Part of a small language model's weights.
Size: width 128, 2 heads of 64 (1 for keys and values), MLP 320 SwiGLU, vocabulary 1024, 2.34M parameters.
Architecture: RMSNorm before each block, rotary positions, biases, untied embeddings.
Training: a variant of Muon for these matrices, 134M tokens, 8179 steps.
Each number is 128 + 32 x the weight over its row's rms, rounded and kept within 0 to 255. Layers, rows and columns count from 0. Numbers have three digits each. The size before them is the row's rms in percent of the matrix's.

# up: layer 9 MLP up, 320x128, rms 0.128, rows 259-293, columns 0-127
# down: layer 9 MLP down (transposed), 320x128, rms 0.0642, rows 259-293, columns 0-127
# gate: layer 9 MLP gate, 320x128, rms 0.125, rows 260-294, columns 0-127
up259 100:105119204085122128165138143104120142154078114122160134134146125104141136136121100141131161156118086153105063140119169147130173099141126185195044074135082137169065142053098181110142078166144141154161171136163191144135150118143201121116122165142095124138120123163110154146141101113110154107141189103159179161205118090104056131125124112146153111132136170183164151114135096162104109095141
down259 095:077080111142147129123176135121093154143135130104113161090078170148145164077115106111193077169128161110095140156153168136098058129125076084122131108108132190151093088134133122110087143147106140123118117125117101149079118105197117139153162100140077172107165155057170059112121105105136133118137097050096106094111151127147098187173142100170156128128119105131146152060092119083102076161064
gate260 087:170059113120140131115180139102131134122157094124149102150175140113137122112142094165114128094156087159094039125163216183182130152164148151091107121162082134098101162164141137126125149122112078111091186107128119048098100112141117094154080077143136147146181148132133111182130095059159125155101123122157132155137150134139091158170165153153142065103136074138104160147175137125113165050167
up260 100:129139123102127072131079105164078095065141146156147084074147107113187159161062126092100163163177098079121138158088131082142142167172118126172119113122192103161140038156107118134104119161096141134165113131152186105090151129134146076083132136087172107143108135113066138124127106104146091173172134088106125148159140159128111055095118115125170133178064133104120098135052114122101100138117
down260 097:135187114206122059177132147074153165097119151111078172070163157113132123159099085060185128121137139123132078157100096138173040078155111077127127140136142126182103172149164185116091162158141156131137156081123095075122078169211137136129135146161068096122136144125100147154107142128104162095193136100098160118107140127124135151087152119144136142142107127121083093146154152134144157107117
gate261 103:130071177080111175144149098107156094175083176104155158089112138095117146122170183193150126180144146110214131141101096146088091092126083169122150091035084143113102124136161143136061187157134115134161076089139134130091162147117167127091077158090088100109104133100103124123153103130177128121163158147097116114114126115148144155167168147103139159186127183127147115161129106192104115152137
up261 097:138189083126104124118103093178084076147088100097061136101092121177159139060122162082103082163134112119194087089136177068175039128114063131146151118145166159103100127118159099148140118128132140140167113084105107144064095099154110123108119167159067174084104151106106126123088122174122109089110094160092116131131152165143093099110166155129157097086105142160152124178148133169112098109135
down261 099:138088126104139189121135207106083125064117112130111129131100191122184123155100087137141185131200096145135132130063132119132168127138130128190111082115153119165097160152126148147154103134098167066148135116125074085127080139192102111140097123136139074170119104104060139095146182154088123144146119190146127179120162133113075181159145137152143151129141113159172191120087126049118123149120
gate262 107:149150194152193123150118129131163106108105078154150114126108101127131111116107068174177143110089139185111078110132123163115151110089161120126112166112147167089145154084139073122094168153156202165136139151131118121149111112143071119101122171171072131105158198107079125109147064132147138124148137107115124159086163161098209107131118108121080156148108113082088108243141133155170140161107
up262 098:133110156076101067121115152085124111141103149109076188099094130094090151127188132094151112086073165082126128153129173186141067119104098151122109157107145136106104137118204078067149124119091093073121167175133144168123140144161120137093103089175114171185102149133121069134066153098128096086083159071146143122072163163116141183182116163158093148102136112146145143156092123123111130140167
down262 100:065141152140081178109107131136137157160164120152115122133110081073141092146102170200145118103158155096154126081105058101156099156108156074128129097154188110137111169056182169162139113148126126112141164142109105174120109103124088061165100130117135074122152098130158100089129172162159195124145086076105112095075112160102118141157132087115126093144114108083060126133128154147156199158088
gate263 098:142109139130165158117137133144160068051134162114148066112110079078119071103087122181145069103097095127189106154116127098154111112143090110135099182082111077137166130193117147154141139147135118124136109130102131108143149084117160081165176175160116116064154154097152088133148158131128129063135095093202110123107198105114149092133134076101157108125076206078119145118148126104081144116105
up263 096:117067177126099143108051124125140107128153168079112121122134151135090139104151104162077113129105134106112114141161164126167147104174187113143130122175154116169090125105148141145101150144126140070142041105076098107061115095111129112146129114154091142133213088143130097128142163131078067122131161128082198158108131134107138163127075152143093222139161184126165149087147144136146148078072
down263 098:121150148141148070183158155124105156040154131135143104079155120144122100140200120071161203096098126106110156166053115162117086135142120142153100100175140104138123053120109178098102108112127171147129124080114150163177098152144076136096135125097136143164113164157183109130129102184145111144146145129134140094142159126129134088082174107145122155187109100151064144147185086091206137101142
gate264 099:126173119063114169074121091151166173163186093173096148091131111169170089138116151089118111117146151079146132105092119162152167164173049138096181162092141154147144143133153140134152094111159161105135102085189107114102141104168145152147119154152105193142123140127045059159141150151123059136145142111108126121107174119119185125128089157182101146123106117154182106155128053112119090157108
up264 093:147107122164094120149121134107140144207150097084152113092136098164099057168072117166140188136122197085111123146062118072130158107097119120126110090143134075134151107129157150129164175109070135213105119077168154193152092173116149146163097087116160145140082137155091156154128119145098120084101135096141117103132085085116105088117098125141113098094121222121112120111170136133169088154157
down264 094:144093132127113140171104163124139080150090153149108091129135115148104165155134129143101127125055095144143109056110157175150180085178168136179109167133143184166113132166141178148164151179126129123103157100132172129175098077089139138182146073121049118138107138081120166057120082146050155143127142153140124138101103187111133109135149154115097139183187113172136142181156184116089101125134
gate265 100:079096135070141095135098119139119105161068086143096181112051159089139104077117093190115130076116158160139165125170063142088185103080154123128178111150142120150118150170173080075100160147132140133154086114135112122175203097144130168090107156187176115097134139182118120115151122101141165095157179132067102202119140143106120142116130100138149134188126160147135122097126120106153152083143
up265 096:124131193131124104156169114139182124156138105113147091132098140117080032056133096073039121113129094048092094118106120153116100029088143119103182148102154048131116124129134128169123141155164108117103111088138116128132116120132101159113138135137134119117125086146135140173152169120136161153156152119166111131075098173139141109107112153162102159095142137088151193123123121159225098121144
down265 098:092092104153101138105112164156096095192091070090150139137130119135133137105138115110124127100177098149076147180191105175165115097124090113136094123154122136123117122174166103108086163184119101080168130131124093081150140186213096081074096192160163142118173178160108079068146116137155058124174101099094141099116141106153137127109097090142099140173135136122142138150088153182161134116075
gate266 097:130158111075129137135111113111118083141116111171109143142070126073109120139125106044143136072106141124092125143133140193067131113081126129130084094071141160166158124165067127097179100132159110144127164148166161124111135178162129099081151104183129209121112123070163104179160136170100198122132067135150120122164119163124163104170140169077132124098090110156048096134127169147117146105086
up266 098:091070092166120093102189182126095156143078104122168115119146128125062159109124109170145181133176093117136092204166146134076134111103139118141156087105123163171119166144176179087119151166151148110125085157173135182152140116175175125101131132141138151141123168141142117105120044045199105151099126172096107124104171129093088123092092132082169154091128131120071131128159112157148127136150
down266 096:148128103172121137135120164112169130186173116159132125098170131098108122145129123147135111185095109135171072107202135128051075151146160127051079175139101100174147163092084122128139116162167131164123096107148152114135097167098146144116160136157126103152120147118176176150130153147124198132188136114042148145106063205151160104118111131134109086147142103089083091145074092174166121113130
gate267 100:093148143091155160110113114140098144093091210123151091148157112130100144084154152186124123168146164124070139110093115156070179154142081165090147115087133162147121138099132098152076072134127092115137172095104102120148156121174134118170122130140157137135124060127130073149142148127119137133152084187173124094085137130094158142177145124176106168131134169126109216203107113144204204106119
up267 095:146104147087157144070128086132139146109129185131065159148096111148133139145074139118078126110080187125103124111143126112100096161149111087204107166180154118126190124139106122092129111126081087167143102117145077132101117146171100182145177097119066105144129155080123088120100135136036075168107143150078097124098177160129066116106111106183126164122146084112078100161187100147092109145121
down267 094:131142149137084174100155139096097139064086136147126121095159117127130140146144135080136118156158154151132173131119157134132157163141121142073115153160122105141052098056147138124103135164156169103120160141105113108153105099071128184059105160134246096176119168151154160152100189131135171130207175102142107103111121135116097112154118120117144171143145208121173071106093144152131160074139
gate268 101:182141110192080078128094104167140136118123077098134194097186115141118149098107121158152095136091114090166121175126129134153169129089103091071065140152129114136104172159102129107157151164111156091105159108113115151105153107115166117112125175147135116137098127070139159126152107162052118137109133121141106205109176127099136191071151068113104032124101159144086069176096129170131110116118
up268 105:149188146148107142188179141109145138164147124123160172171213128133094149125104092046179120081076167185178118134151203109140078148118130159154136170138110124069147168109094074143134199137119068136155117167153101109138137156118128106152091129127157110142098125115106145143096164196145152130169176140087189102113128145115073146138112162119091114102166080145103107109123109153133123086171
down268 104:184187146179127136150127137086059126084115108203130147126110053082157116137097159138124135133058087125134160130148083111177112148065107143150107165162173117193152147123119077143165112151159058172119070140094136107100091132141158143123096114120095147075134097066151082112135131143121127149154174138133136166120170105150149160120077143148146103066127179084074102135144082134089116162141
gate269 096:144085141155196138085115127118177145146170139193144187081146163137115153136124127112144147139079152085173187061138128187096146089108128102067110166046117124122168145119093092142093103141121103110121138123151166117119163107103115129097101108100135128180105101139137134139153130086119055104124076137083169198166149109133144208090149061133175133174097097089084109113148146114089107134116
up269 094:119119116125162136171144102098072159120140189157096047064101165136088099112140124141072109164134132161113131112099097134168106168098142059152160108154142150113129100170112154126141106124117123167117125151104098164132128116140110103132163169109117129065109156157140157119118171117166140160036133063169053165118084149157113162099145127092135098106149176106166174193054122099141095194130
down269 096:148144100136040099102116113179153168175109147104152096105115072166110143142149089136148146115045106136084143108128162102100151160163145069131123109081097094173121135146121216159111101120126143098163118123147142175108120107099149107127164110169166050169103130081107131115136186139108116135105121129057146181147165158141080096133087138106092155209116128169104159111178108137114191140113
gate270 100:114143206148093170118088075120113164125128120164061093062135129143147092059092085166145060133122117160206159114132125123100156118115110060105150134174116146136155118131154131171146076142121075112176120146093125109178100138153118167127112084136099077152122147162101155103139134159122178153152134098159166140062143131192097189104109083098119127125165121115110105117084141091103094112058
up270 100:126065113191123117144120166184110106116080101076161081102109137095145172100128131135094198166145098085116136108156128094152148146070147127140167141175083169130164159147149098154147097145116116094104160139075117074149081126176061096154178125193122172116167133113158125188133128147183106136154113155149109110067135115145110080069123115078098158109098106144146149060134143105107154187155
down270 101:150125153131140086160129103181143162140148131130136097179116155169159136224124147112142120109165108150097053119139121183130168132181102097162121170095142063137127161146086083146096171087181077136140118175222095159092183131077098108129103133139147092077117134160118130086106104112099088117094160162133129111144044117123104142109166137101111173120138132117131164118109162153188103165083
gate271 090:144130108199126113150109116087157150168092116122149157123116162100091113125030108130160155110083132178144147143139112113102058146106118165122111145143129121172128159110137101058134114113119148089141137076164162144215164172103133179100141159153135138170121066158157171114138139154115100086086126162173113142089142142039150154131101161102170183141122155135114108122125132076136026111145
up271 102:159095116136139132141143176092133117140124153183100119094132152189095167173087116154097077203084085172124078069137203110141076103114081079097128121171101130176209129077129109133150123080186084108115125119104134154093120073124158051103123124129146087111107104134107156106141180147162124150144153134113105113141128073104122102123168146160140055174089121117116107151127145073132101112161
down271 102:104115146127152119126139157174138099167131131151119131139121127096128129148121113125111176105131106147081114146135106135165124124131157097111078105140193124120158100167123116141071165030127183125146128152108161048088160088143071093098121114160177075085172125154104117121134157108150049130036083110148135093123172080132181191176128165108114132159140121160133147167127140181168191121069
gate272 107:129094133196103078105157163083106198127136155126173097146103119117155078151147080133138156170078134142170123153131166142135151132062127095097121156098170209123145129101112100147078156187141114153157155096099122117104105083090148130114137104125171100107097081125192152053160155170156143095107106128148088107120177073140114113133117101118101125188099095135094054085155113143163120069092
up272 113:092078132117108080139151170141122139194040135153112144114147125115104125094113104099084085091104120172128095085135121093113182143143175119134130173093130081166081113107094121187156151118108144160165143172107107095162132127180117087166092128069071132139089103112135122140143082148169177095169134136137081063118157116118163117199103104123069166109187099129151118050126162092095131142147
down272 107:168119108068168136130176153108136145110096096118107190102073127126131104167139140147091092094075106152046144153097084136127117117125121098158122181114165155163092168178067173128159163196119205079180121148153098152096095129160171110123132135183122093119097094073124136134138103158134126157068094135152118157149150148171137090117085172187104102120150095142108182135096156122138066140123
gate273 086:104083138114118101068139147102070107149089075138125139135076147052122101122133117112163173136131080167162168136126123172096133146131112115132156203177149132166091163130120074101092178092139156109139180111068095080171111101148095112110139128083168168137152048042123139112122140146145091099153114171125157144125160124127158112081164105185140109181139162129178169165132139166092134103169
up273 087:146067146135110115101101164129130066120171161149120196156144227092146091078100147104161161138165160129183143142071133141119157109121119194141110102156160135125132121158105153115165130061105112179169147168129132147131115110171165126173119214123155125148155188145154122118104199098121174148161119110167145110129138163145149104133118120145080085054169131166087102069098119123120102160118
down273 094:116106093061137126102096136107165121135125151089170110171172142142151086092161057176195136099123190133127103185189138114132102157119143137168090162049163161148170112135098116131095197141143090134145105065136119146141074116127150123114147092135202104146116123112134122143176160148142107108139128126150086209110090159096167114120165091149120125158119152137146168166153130103134176041095
gate274 099:129089142198151159161093158104123129121129090100174097128147083145099141129160110129183105120129154129128112063123105098129126071122134079129096200143092078155095090174145119150195158173126120114116151175163099156166094110145179153132176140128134075143111141121173127147112096086122191122150195088146142071119086170076123131087181085108128125082170110117168158189131101148113089087179
up274 097:147092099111186215176060135150102134136142059153117110108141113174114139138149107142161152130134169053147134110141141139149109149127078104160146213118156101095099158176174217092109097110166172132163131113149043124120087094178155099139146115099108143095136139144142092139111158118109222137166169100110129125113101115104155126118068105123099144099144107111156109144106107192142128118129
down274 099:130080128143083083143142110125143145107160131131163115101113129104152075131154166208125140183073171098134138084164127129163100101098131154189094115083126125165147172164117102116161173214151113119122141111183140120166151188094071142173161164102132150089101135124122119055080157118118239145138121142187129089152142120089084090085161118145155112139153093137157170082132133129141111140130
gate275 109:113136066142141125123087108127144117119156185193157167103114153088129121134117116145133134168123156133089140110196102184172115099158072079075144156162207153134107142121131092086110171172111093143061171163167146140163135135154169193111127111060176137147117119191145107038159142106097099131154122133182154168147119151103132094149105147125140078171113109161123129086156109106085133175122
up275 102:141124127060173087117145135130133124089122063114154110147123087077141190125189095088039176183170116110113148115183103176099180090111141113122134104158168095121110131174167121098123120127083132158126138141113118064086098170161195176192104137141118136128103145156128156123097121121122156142135155112095116158101134129135113148125106220167090047177128138134148100165132159113118096082154
down275 102:168082137173103207151140147198130177152118122051181125093091148148128121094137159104179126138129073049117104152088097113134138158116094111153159145099122133157071141129135157153087129047115146139171124178138092092132105114156116135107125113035147125118128105162143133157133130159125130140150096120108140075123113124168111126146121117094115100113164131091152129088086063064189102150051
gate276 103:140094137084139161136130101123087119162075078078091103098132074093161083048150135111165134075117182143090152093123123157129103142046114127148131117125134139158163194126107174128104117136100055148111059170161122109164116120143103135125139130167111117159104184226145109095193123134162171135087167117159159120129143120094140085179104117127103070145113145079126128133108125136199132146135
up276 099:159140117083130165116196088083153168118125156174127151130133108130102067147100135092131150091108152164108108124168089126137131139135190133123102140142105187101170095174092154112085063167140115134158119174088095172178090131114149065111122119117161146180122133111138158153157208126123095180121153147156188107099134153129120118171064133073124166099099103145094189090097068144146150103196
down276 100:063122164191126115055135093138070127108147145083155129161099136127115125090159099155128096111068167180081165174131148099165102144159110121141098084098101116156105195156126054060148180102113165175121120127143151122120115157146127154115095120052150137100147175144120136092169142133122090083172086138111065092123144146133175160128151139174134118103150140168146157137119185102173099182088
gate277 101:154157127193153170157128121167121125111121098096053151114121171109117153151166081130091143127138126164143107110123055095071161157145175116126153123061144133096102129170164098165149174125117112123148093129145120132127152165143119055156133150082128162176178092109103128066155148079131110177147122077152149146086028065118155142147145168133118142128140113114094101148128079091177169063162
up277 094:120136080216134113112098147145127146116085128161178124201189135139120152142123185114103100103117152136152148137096054131092139164144117070146086200120148120143216130139192128191170139098103111097121105103151166139130091171104128123139098137131135161104083060113107151078156114170095091141142093151128119087155146134100117122190176164119170091104165078182098115158120158123099131152127
down277 099:193090144110158117137106141142104158101143131096163140141041096117151088147125132100144153166137050111143110102121126104112166177154191146132148134165147104105043113118137083138131163101092167163085123186119084095138102046122077073174139161112167135122115143103127126178107148085168088149081104119117185102093111086190131117095120121096092150168136128111165104106147093133128057155146
gate278 101:099122138138107112120130123148126112117152153129093154088147153099104135075119144100135084064068163167099149103095178119120094136206162105058115122128106122175091097104179103154182175163092198169129122142109105150086137142198149132197183123156121155100170125129097149044104115135135132113156090098132169091072160158061129127156100135096156128127103146135132150150130052119159099087107
up278 102:144192090091162162171150154141165114120122111148149097103135111113121028105140133158135165080131170116125104172122140083078108123143087178153132140152127084084113168156076111115141135121120143108092125061109127118161130140141120102071120141110118110118128089135106127144105109079084044111106155164137166089194123094134123160109213135166143133164107035122138174111123211114174128102113
down278 099:132153117156143083093174104121092155130151152126144139210139122052103134130153080146023072181131141104174106142129094187183115138114129159172105125140136106117121093111125107108086136182166113071127118126111166128140130103155111128091088146094132117110133102125192099173122157111130014138103135111137106153172093118135159136101076103141128141132098113167137077123182162204090127110129
gate279 102:114088127181083099094143098122116124118095155155099142071108095153122178145127148154138158058111092087150121123110190142148092131122151147089145119156102171137142054168128090162182120181101131159115078161093183137185148126136182164122157095163110122097107144156152150145136192104206119162183157139162157122130108191095157154124202114095149138106125118055100138130133149113128180146178
up279 096:103095107103135115105138136107096204187153132106136097105146082115160075125147098168119137185103108115124090064171081102142083157101094116094086194095140104066077142181142109089085134127113129154107061160175098173143141137147114178120165202112188102162113175153108061150148174111118146151114162111110124135096140123121093144107118174093125100187133119145170102115079080138140122162125
down279 100:209207099148097116136111132140127135205166132121129141156155115091151103116115157146105122050140109086083107119070125112137119093109131096124162182087132072024131146150111134179131068120098103170095178097115116140092163169165125109134203098096118134126164173148092134146111141105146110099120186036158119177135090118107174155113121123127120101157127122134120128113160122111144087119170
gate280 078:101087184143161136115107124138128121114080161163166128124178172087192100093166114064121080088135120130126149096125133115127129130125155120075074134091218096128117155095108054174119101079150134105101162121136102084168128136101171111137076133134162136172094118120106132136143139060144197179108129163105175124160113102119092113083129117139124208148152145103100169164159065171097086103118
up280 094:170102139151146163182180164150088106166127113138145156106069124093184101107100120116168107088141057120159126140139155177149189157174161066114175154129083159093097167173087101146158147171131139134134129095128079083116183126127031107124115126115103131137119146117131096175113197145112159098116091146101156068195124108115166137145144123132086145165139189097093109070127124119102163100134
down280 084:134083134105222163124096115168140140137172081154152138146148142154177117113144117154105165110135123148109121129198089161147121186110159104103046147026156059128123122141125105151092157142131111117135125154135088150129097179144121123143118146112136164176144118127120157075142165134192213160100108195092093137177101173140117125089125096156129161113121116143170186132112101190080142136139
gate281 097:161095134210119056161088161098120177116109078121138086102124151136119138119111105157116096126097145135129142127134126141112141091093126118129116142109128189135138190147092127108146115130179125165077153111190154151186111089091120164118179160105154164100123085141110109096111077120088135155179143110135143115191057110053161093131086120125127130118158083087109150186133113079139234094091
up281 099:120129139130108144122114142143121145171140085102171153144087130073194077076144159078123122107195119149161105155179065101131123125175182133073116108141172131195131128104151103152158123076198095122142133102113142106160134117075136086094085180113167143128107149136166136145068190128108121109160125108065095115138172136106159145179164137098111158057119107098143126122141068069093123070125
down281 102:148119127110089167147116089088119183134134114122141153113174114140166146151162114181109152070061089152135075122104114142108164164172136141140140114122091132143173035146125141159122139141138086174113163099136106176117100129098148138115209198134192133105148118173084098175046087128160094146162123122099114204126085100083155122131174113140137185151148093130063132175133127128156151138112
gate282 096:145130099149099123112095119140146164161160197116139157144100143123181110114108083140111124109102147132127142140107125085171052152131154111186096140097089136140176115158089030121115107123100097072161111129139103125120178135089124183164108162142131037158123109171128108131156130095197126123120117115132146077081153107109131148090140129117124198147101148163148050170144072105091116219123
up282 092:149100100145123090160096181119105099127164117139128129153096129151098125171103118139165097104118172238141154146073085086155165137130087146142120071115115132115097079112151151076093139146132159113103185143134124105118101146158104118146120172124101096118134082149084178106075089160181110070140095163140113117051120172111159162137101126111040079102143192090173166156151144149126119076112
down282 098:154120141154140100162137153117131166158149166117110181120155125158119108169150141135154160088109115069136138118132131124063046174091091113094123179077146192121131129120098078149103114012140139114166111143104070139133078124108138131108104094130077117159111085089095111153111162152105144147138174183134094117161113089083028161152131176169097154126102126174115122137085125089115085138130
gate283 084:078163131094093144112127171131138136142141135096143127144124100104099161152143092182155103151146143150115085104200116161098141143132123128109134145189205065166153070117145135125115146156120134086117179126082085144144155123139123096167154096093155093133149087116138095069167153146127119120237118158111109125168062152091150118195094192086116065147150149148106113089154109154125169203116
up283 083:111115104204073099094116129130171143190146187116073115098109072186109146143077141170113164184111114146133114076117157103141134135058071193135143124110112140175109095110099159137144102116130168079177149143158112155127146203156074133113157127145216099104118119102119110102141124149115101124206095133114105130110167154164116147152157105108131123114149108126089192091160125137159093080165
down283 084:083162131108136139116132113139143152081093155155156147143161180078144149150180078076145097099167103143148136180159122134116100142161180115143061160116184087138123160129173117149129130188101110188103144116137112142171151075106183147104117144182075192165144122160137140148130121132141077160133137146095167081150095170078141144156148143206117193191077184126136085137113127130077155131104
gate284 097:219098109179114129111119135144104079169154069168131099169181192167135079141151124144112142175113116141092120071154135106095120118119140113117161116084155125051100122165100070155128086180118130154110100139132128116132150169148125095089129116094145065169144095102067151138139150114105200086150101140145145148115134133077115112091040145119138131105134103128159109169149116047076081142146
up284 099:099102156153123103148169141148140178122120153186173086165159092132114117142169123138145150113132195131122111115161119123161095146119126147102087122139099069115139151151111157092172121121178142120151117181210155097135118194157135202110170068091122108125091182148128084092116072124132079106164147075119128107139174098100146124135140216124182090137105104155117067125044186127152127136139
down284 101:103112146120129178141102175204111131104108091108139128081090155105194105112050115154157153107110140141117194132155178102129172145104096121135137126083135157173109140114168174110114164014107090089145157155180070143122173125124164126133080120177169155116141124147158137148146149132147094117092142173214114140124136186113128138213118125130073090108138126105153114128122154177114155136118
gate285 109:225136151108183161165129171116135132114128130130113106126107073144123058078075145135116109029129150130145141094181094160152120082084130123134125137148192106127138108156185143056088159132091155159096200173157104148152127112126125100128133139131093147128134140053130119135160145173144143069123164116115130156143176063152133120126160168101081125165108129184123141081125071131110102100103
up285 106:086108109157180119062093126121149164146137056094131129112063135125120118096142121101123105137177115148131114128161093129176147140136134086124103120120176103102055129077089092121190170100143150151116168145195147161116113076154163116122154114146097162178133139151121107100093187111184123078101131094102123134136161090079100121118074135049195186112120142094124183198114123137079144118102
down285 110:088143076151143163097097196187129148174118137124149135147130076138143175109121147115134128168176106093143176123155198121081098157179135119118113118148177103120090154159125113099109123096125050096128105147111079065149084119141189091107164119087172103097132112141141142125124160182109167089150125184144113098064137188189134102108092160088107091070139152080199158101146117113123123141138
gate286 103:139093089124152140054103152134135149170106155219128161129140130119209130169074077141147126067152126098137180089139143156178096121102162165176082105111177163106163111146149137126133126165146112109134215114121147121111125102160169138147208120158115128044151103161108156083090115113101148150129134107129164143137140092161134145150086095142120120198124138121078109122096135127049123175125
up286 098:089075094115108122098170104123114127100139155126172152139148137055155118198090129105128122119121130125104205048139129140120134185152028143158131129191144081182073073091133144084154122136113141099118073092107108151168062103064130138142118106125186116089090155197111105147104101133163130116119071072132138074128135121134141135114110130121162126165103146148087170111124132126115158114085
down286 098:171139150138101117152097127094104164129123142106136155112203061113133147134136123078092177125117091149129211117134136174148116108134134103096132140179167168122167086113158109119102139190068137115176119149076109161103163153102180130205111074120094087109153092154144196111119186194061159113098132117155124124163112120088131118181100119175094134166149170122066163133105114157106148114092
gate287 097:090150118134135135139128124169117137156147127089181059148098186069122158083160139103056175156076170090098115150087116161109089183142142136174059198115183161110156145100089064179059153152189147156120139102111139129100192113147107131124129155127108132095131105151155126156102157126150138130069115144133098175158107098159113155127102143167143073133112140177105120142151177124112101107189
up287 102:086172171146148094092077134142084122121160145093094151183126196111122115134150151117124131178106146138105136124140103109134178190096190103161178106153129115146136149135000081074172162177134160102121102133112128069098140090143099143148107121118077150173116142178107151160126096179169141138067130092141101116150133069143153085076133112154097090148115122153157108123140108147136066106148
down287 101:125109106111099137090162118145083143123128155133123135173134090102162101089223156161160093163156105088107102124077165114135158127146121131091109108165126071076135127135123139156127121129107181079071142187113173159180119071170080161069108118090121192173168137152131098116072105152151185136103154104089114061167117113108108145143138115113109157170149141091209104081127170087123092135124
gate288 110:160169106130131058125120164149128088151130156144184182157107091155112094195147123143162174104071131090107134099118137070172110122148122154126130133137111129075170136158088125142135105159120116061189144135126149100126151142082148249146093134127156155158123171174136097070081118089136159155091141196170077109126118147131157144132119120089177174112138051097144134150155162119154139110117
up288 104:098135121169155115136112108113112137202148087111124151186173113208124154198162133123148111153070101144138100161116099135164147142129088145155105160124099126156128210105119095160111203160093129143153150123100122136114148115113089163111087106127151126138105140079126103095111123111116144148164141187120065077075114137074118141157147093099111119114171117134104167165103208119106206129032
down288 100:162140144114128189145138152122105084178181089097151178082124095161082134140106094202078191113146118093069195114164115148121097134120104115147076078165129131167136075117123104146181117094113151128144135102145107114142094174181120138172158168073185151121154135138126148107067159142142098140131151096176085133155110125183109142162061138110139163071146118133101164104073163123178153104154
gate289 092:120120144086112145159104148090164083201121197136091163142117114130151165160124151119176126083083169112118147135052133141117111068103143104139117110166104146117144095128097067140084145140132135147098202143142127161118180106152154120119105126143150126103151065152145192080140129116232134091162135135130140089156171147057096070200099114125133111095133136095105152096095124161195104123130
up289 094:076096083116053116125068175116150104102136145114062098164091182081079091165148072127109147122125146142169163158130150135175089146166163128192165113129161119153103145150068105071122140122140136111168154167141133105089149158162126069102188164127140121122185143118107150145149048110096176155123100097115107115139130084132113167176140105142102097106127159191123183096093096130110102167159
down289 093:182101067100116138133072102121120131148173100139172143113196057170133157139172115064136108127131086124140113104174122160100178111146150163138126108155147050169132108144095114136164093122134132147107075097110169099187163118116099173150099132103104108122130158111139183166046100148108157108142147109093165125191112085082203100076152165156190156162140154111110119130100105119087103117145
gate290 094:135134121132128106081137144160135134191136121162114133142145074140147123102131117129120098089118128123056099221100118160157134165153088174156105161096139114076131141214101081149134180205121095141068169067084121109139103164118092123097139105190100150150117158107048118182155146149125135147075117149194121127143216136145138102143130101124081134157117124126133121126109076124165117073136
up290 094:112118161068114100116144106103095108112132097205170154095131095110132199086061098125121108101133069120100176148106037163159135156170107141099121097127136110108123173140130132123117153107155120044116133157141104108091159150134161169083099058109177123218159105145116144146158089108183123131221102140129117138169141086124088129113144122148110130081128112169118081111094153143099112104135
down290 091:158133142156123168209126167168108103123156141106137163150149161223043120148135112159116151128105101157138127088153097114162102099114130145106140095163115168117123105193096125141185149080061060134114127140124153114174195146128106107134129137114098133155082172109105117086074073142162107162183145149184090096091177081175097090113149122148154087139114088111141115125082101117162145168143
gate291 111:097089103124139139141166170150191135083126172113145118173138106111096143083151196129077115083093147183189116079096137151123102145110125130114145162140087071077134118101137121093199153171159119106125152144085207137172106089104220098138139126165116122091097159103114107155086163141079136116151149154096163129092150149090130178085082122129103109121157150147130172110120169064175125173119
up291 108:139173063088119079104155202093175179144149160102127125142098139169156131118104118150126160081100107179124164109160132105068157128134146113141138143123176103088109165096056126089132153119154102140144126080126152130043100106075107140120130077119083066132111147127103122126127089126109111174103153096142209168179164121158117130123133104183091163162109071134047119098120136095151141182141
down291 107:139108165209182025100131131105161126201048154139149122135126121092146189075155138136102152115110105099095122159138117161133188120111142123155096093140152128130087159154142127115098156153159153168103160117090167071119127131172140071072117136196123134130121128120071120149204103130144129114131152120128111172121190125141138124083100125201122156156109120185108116108084168098120088157103
gate292 107:081175165095172133179140136112116143107073076107141141123196133175124138137116138107083093076157158140122122072068087156123106158146159127103128183094134169148215102155071134106126175086119072158119141144099128115090086135161182115127073144110202143192127172120187136140153154209124141148130116166128142176146136122116146154129110143116118111151163177140187104111116134090155133136173
up292 099:114144150105122118070092138094099059163057154129123220114124101106093117154160102125078165130104139146130137122109070113131131126125148089129149180161099162120138108144176085156087174070088147063074114143180130159137171099182067118107057112089137123159164160156146102133113121165157105125083101131073161141150157115077084090150107080172145103100099102124156146113112114142108150104182
down292 102:155144156171144130148088147100091148088113207164115131086111124156111143163097153108089211098092155111142099171106136136093123098101133122075121147163155114125135155132190135158145125198105120121117091129112143077134106147154133086149159129088144121135181160151091096172101114172084125115190117113131122102123098153166154120076063157087192163231158129154076085130125157198138125146127
gate293 107:089104100096105155084138093131098115159093036145097109109139149151197131080095122145103115101099114131109089092170134170122190117117115159132170219140121125127195106091133089110158114119115150105097171100151110116129161099170116176170107156162140179155126180102156110166163113078138148131130110184091134155139115107089205131157079146158113151204104132118118092105169159180091131119163
up293 106:137109192138026092130174112107176183095095143097161113137107185120115131112098097161078154088091154136143138147154113160125144164066142145136134144117128141148177086146078142104100110137114141147114209133184094108138093189113131112114110114193106138133077140105125163086187115163184104112093135124086083129114120102071051094128109146086150131130103110107161088138182142105129118171087
down293 102:167112135160198124123095168072177178165105109124151101109157158134167137132086112103143174107072124146098102159047172142188143058102144142102086121093135150102108122142090154143177060139106169140099146132122128136155176104101141114110163104129085144112105067132080184149148138124171174110139062132124102156118089120071166112108148096123158144122174115156112086150150156119031137141122
gate294 098:060141114113098076101124120132110134168099135129203123125096090106121129150115106102135131149078128098155129121101130107094125079174115233184106163152127122151161116189063124152129131172088193146093132125110128107115119119083132150081166110086110114163137096102175159115095147096100177119116074129092145075133141110073088075169104086175165079156084105143111143114132143111090053094133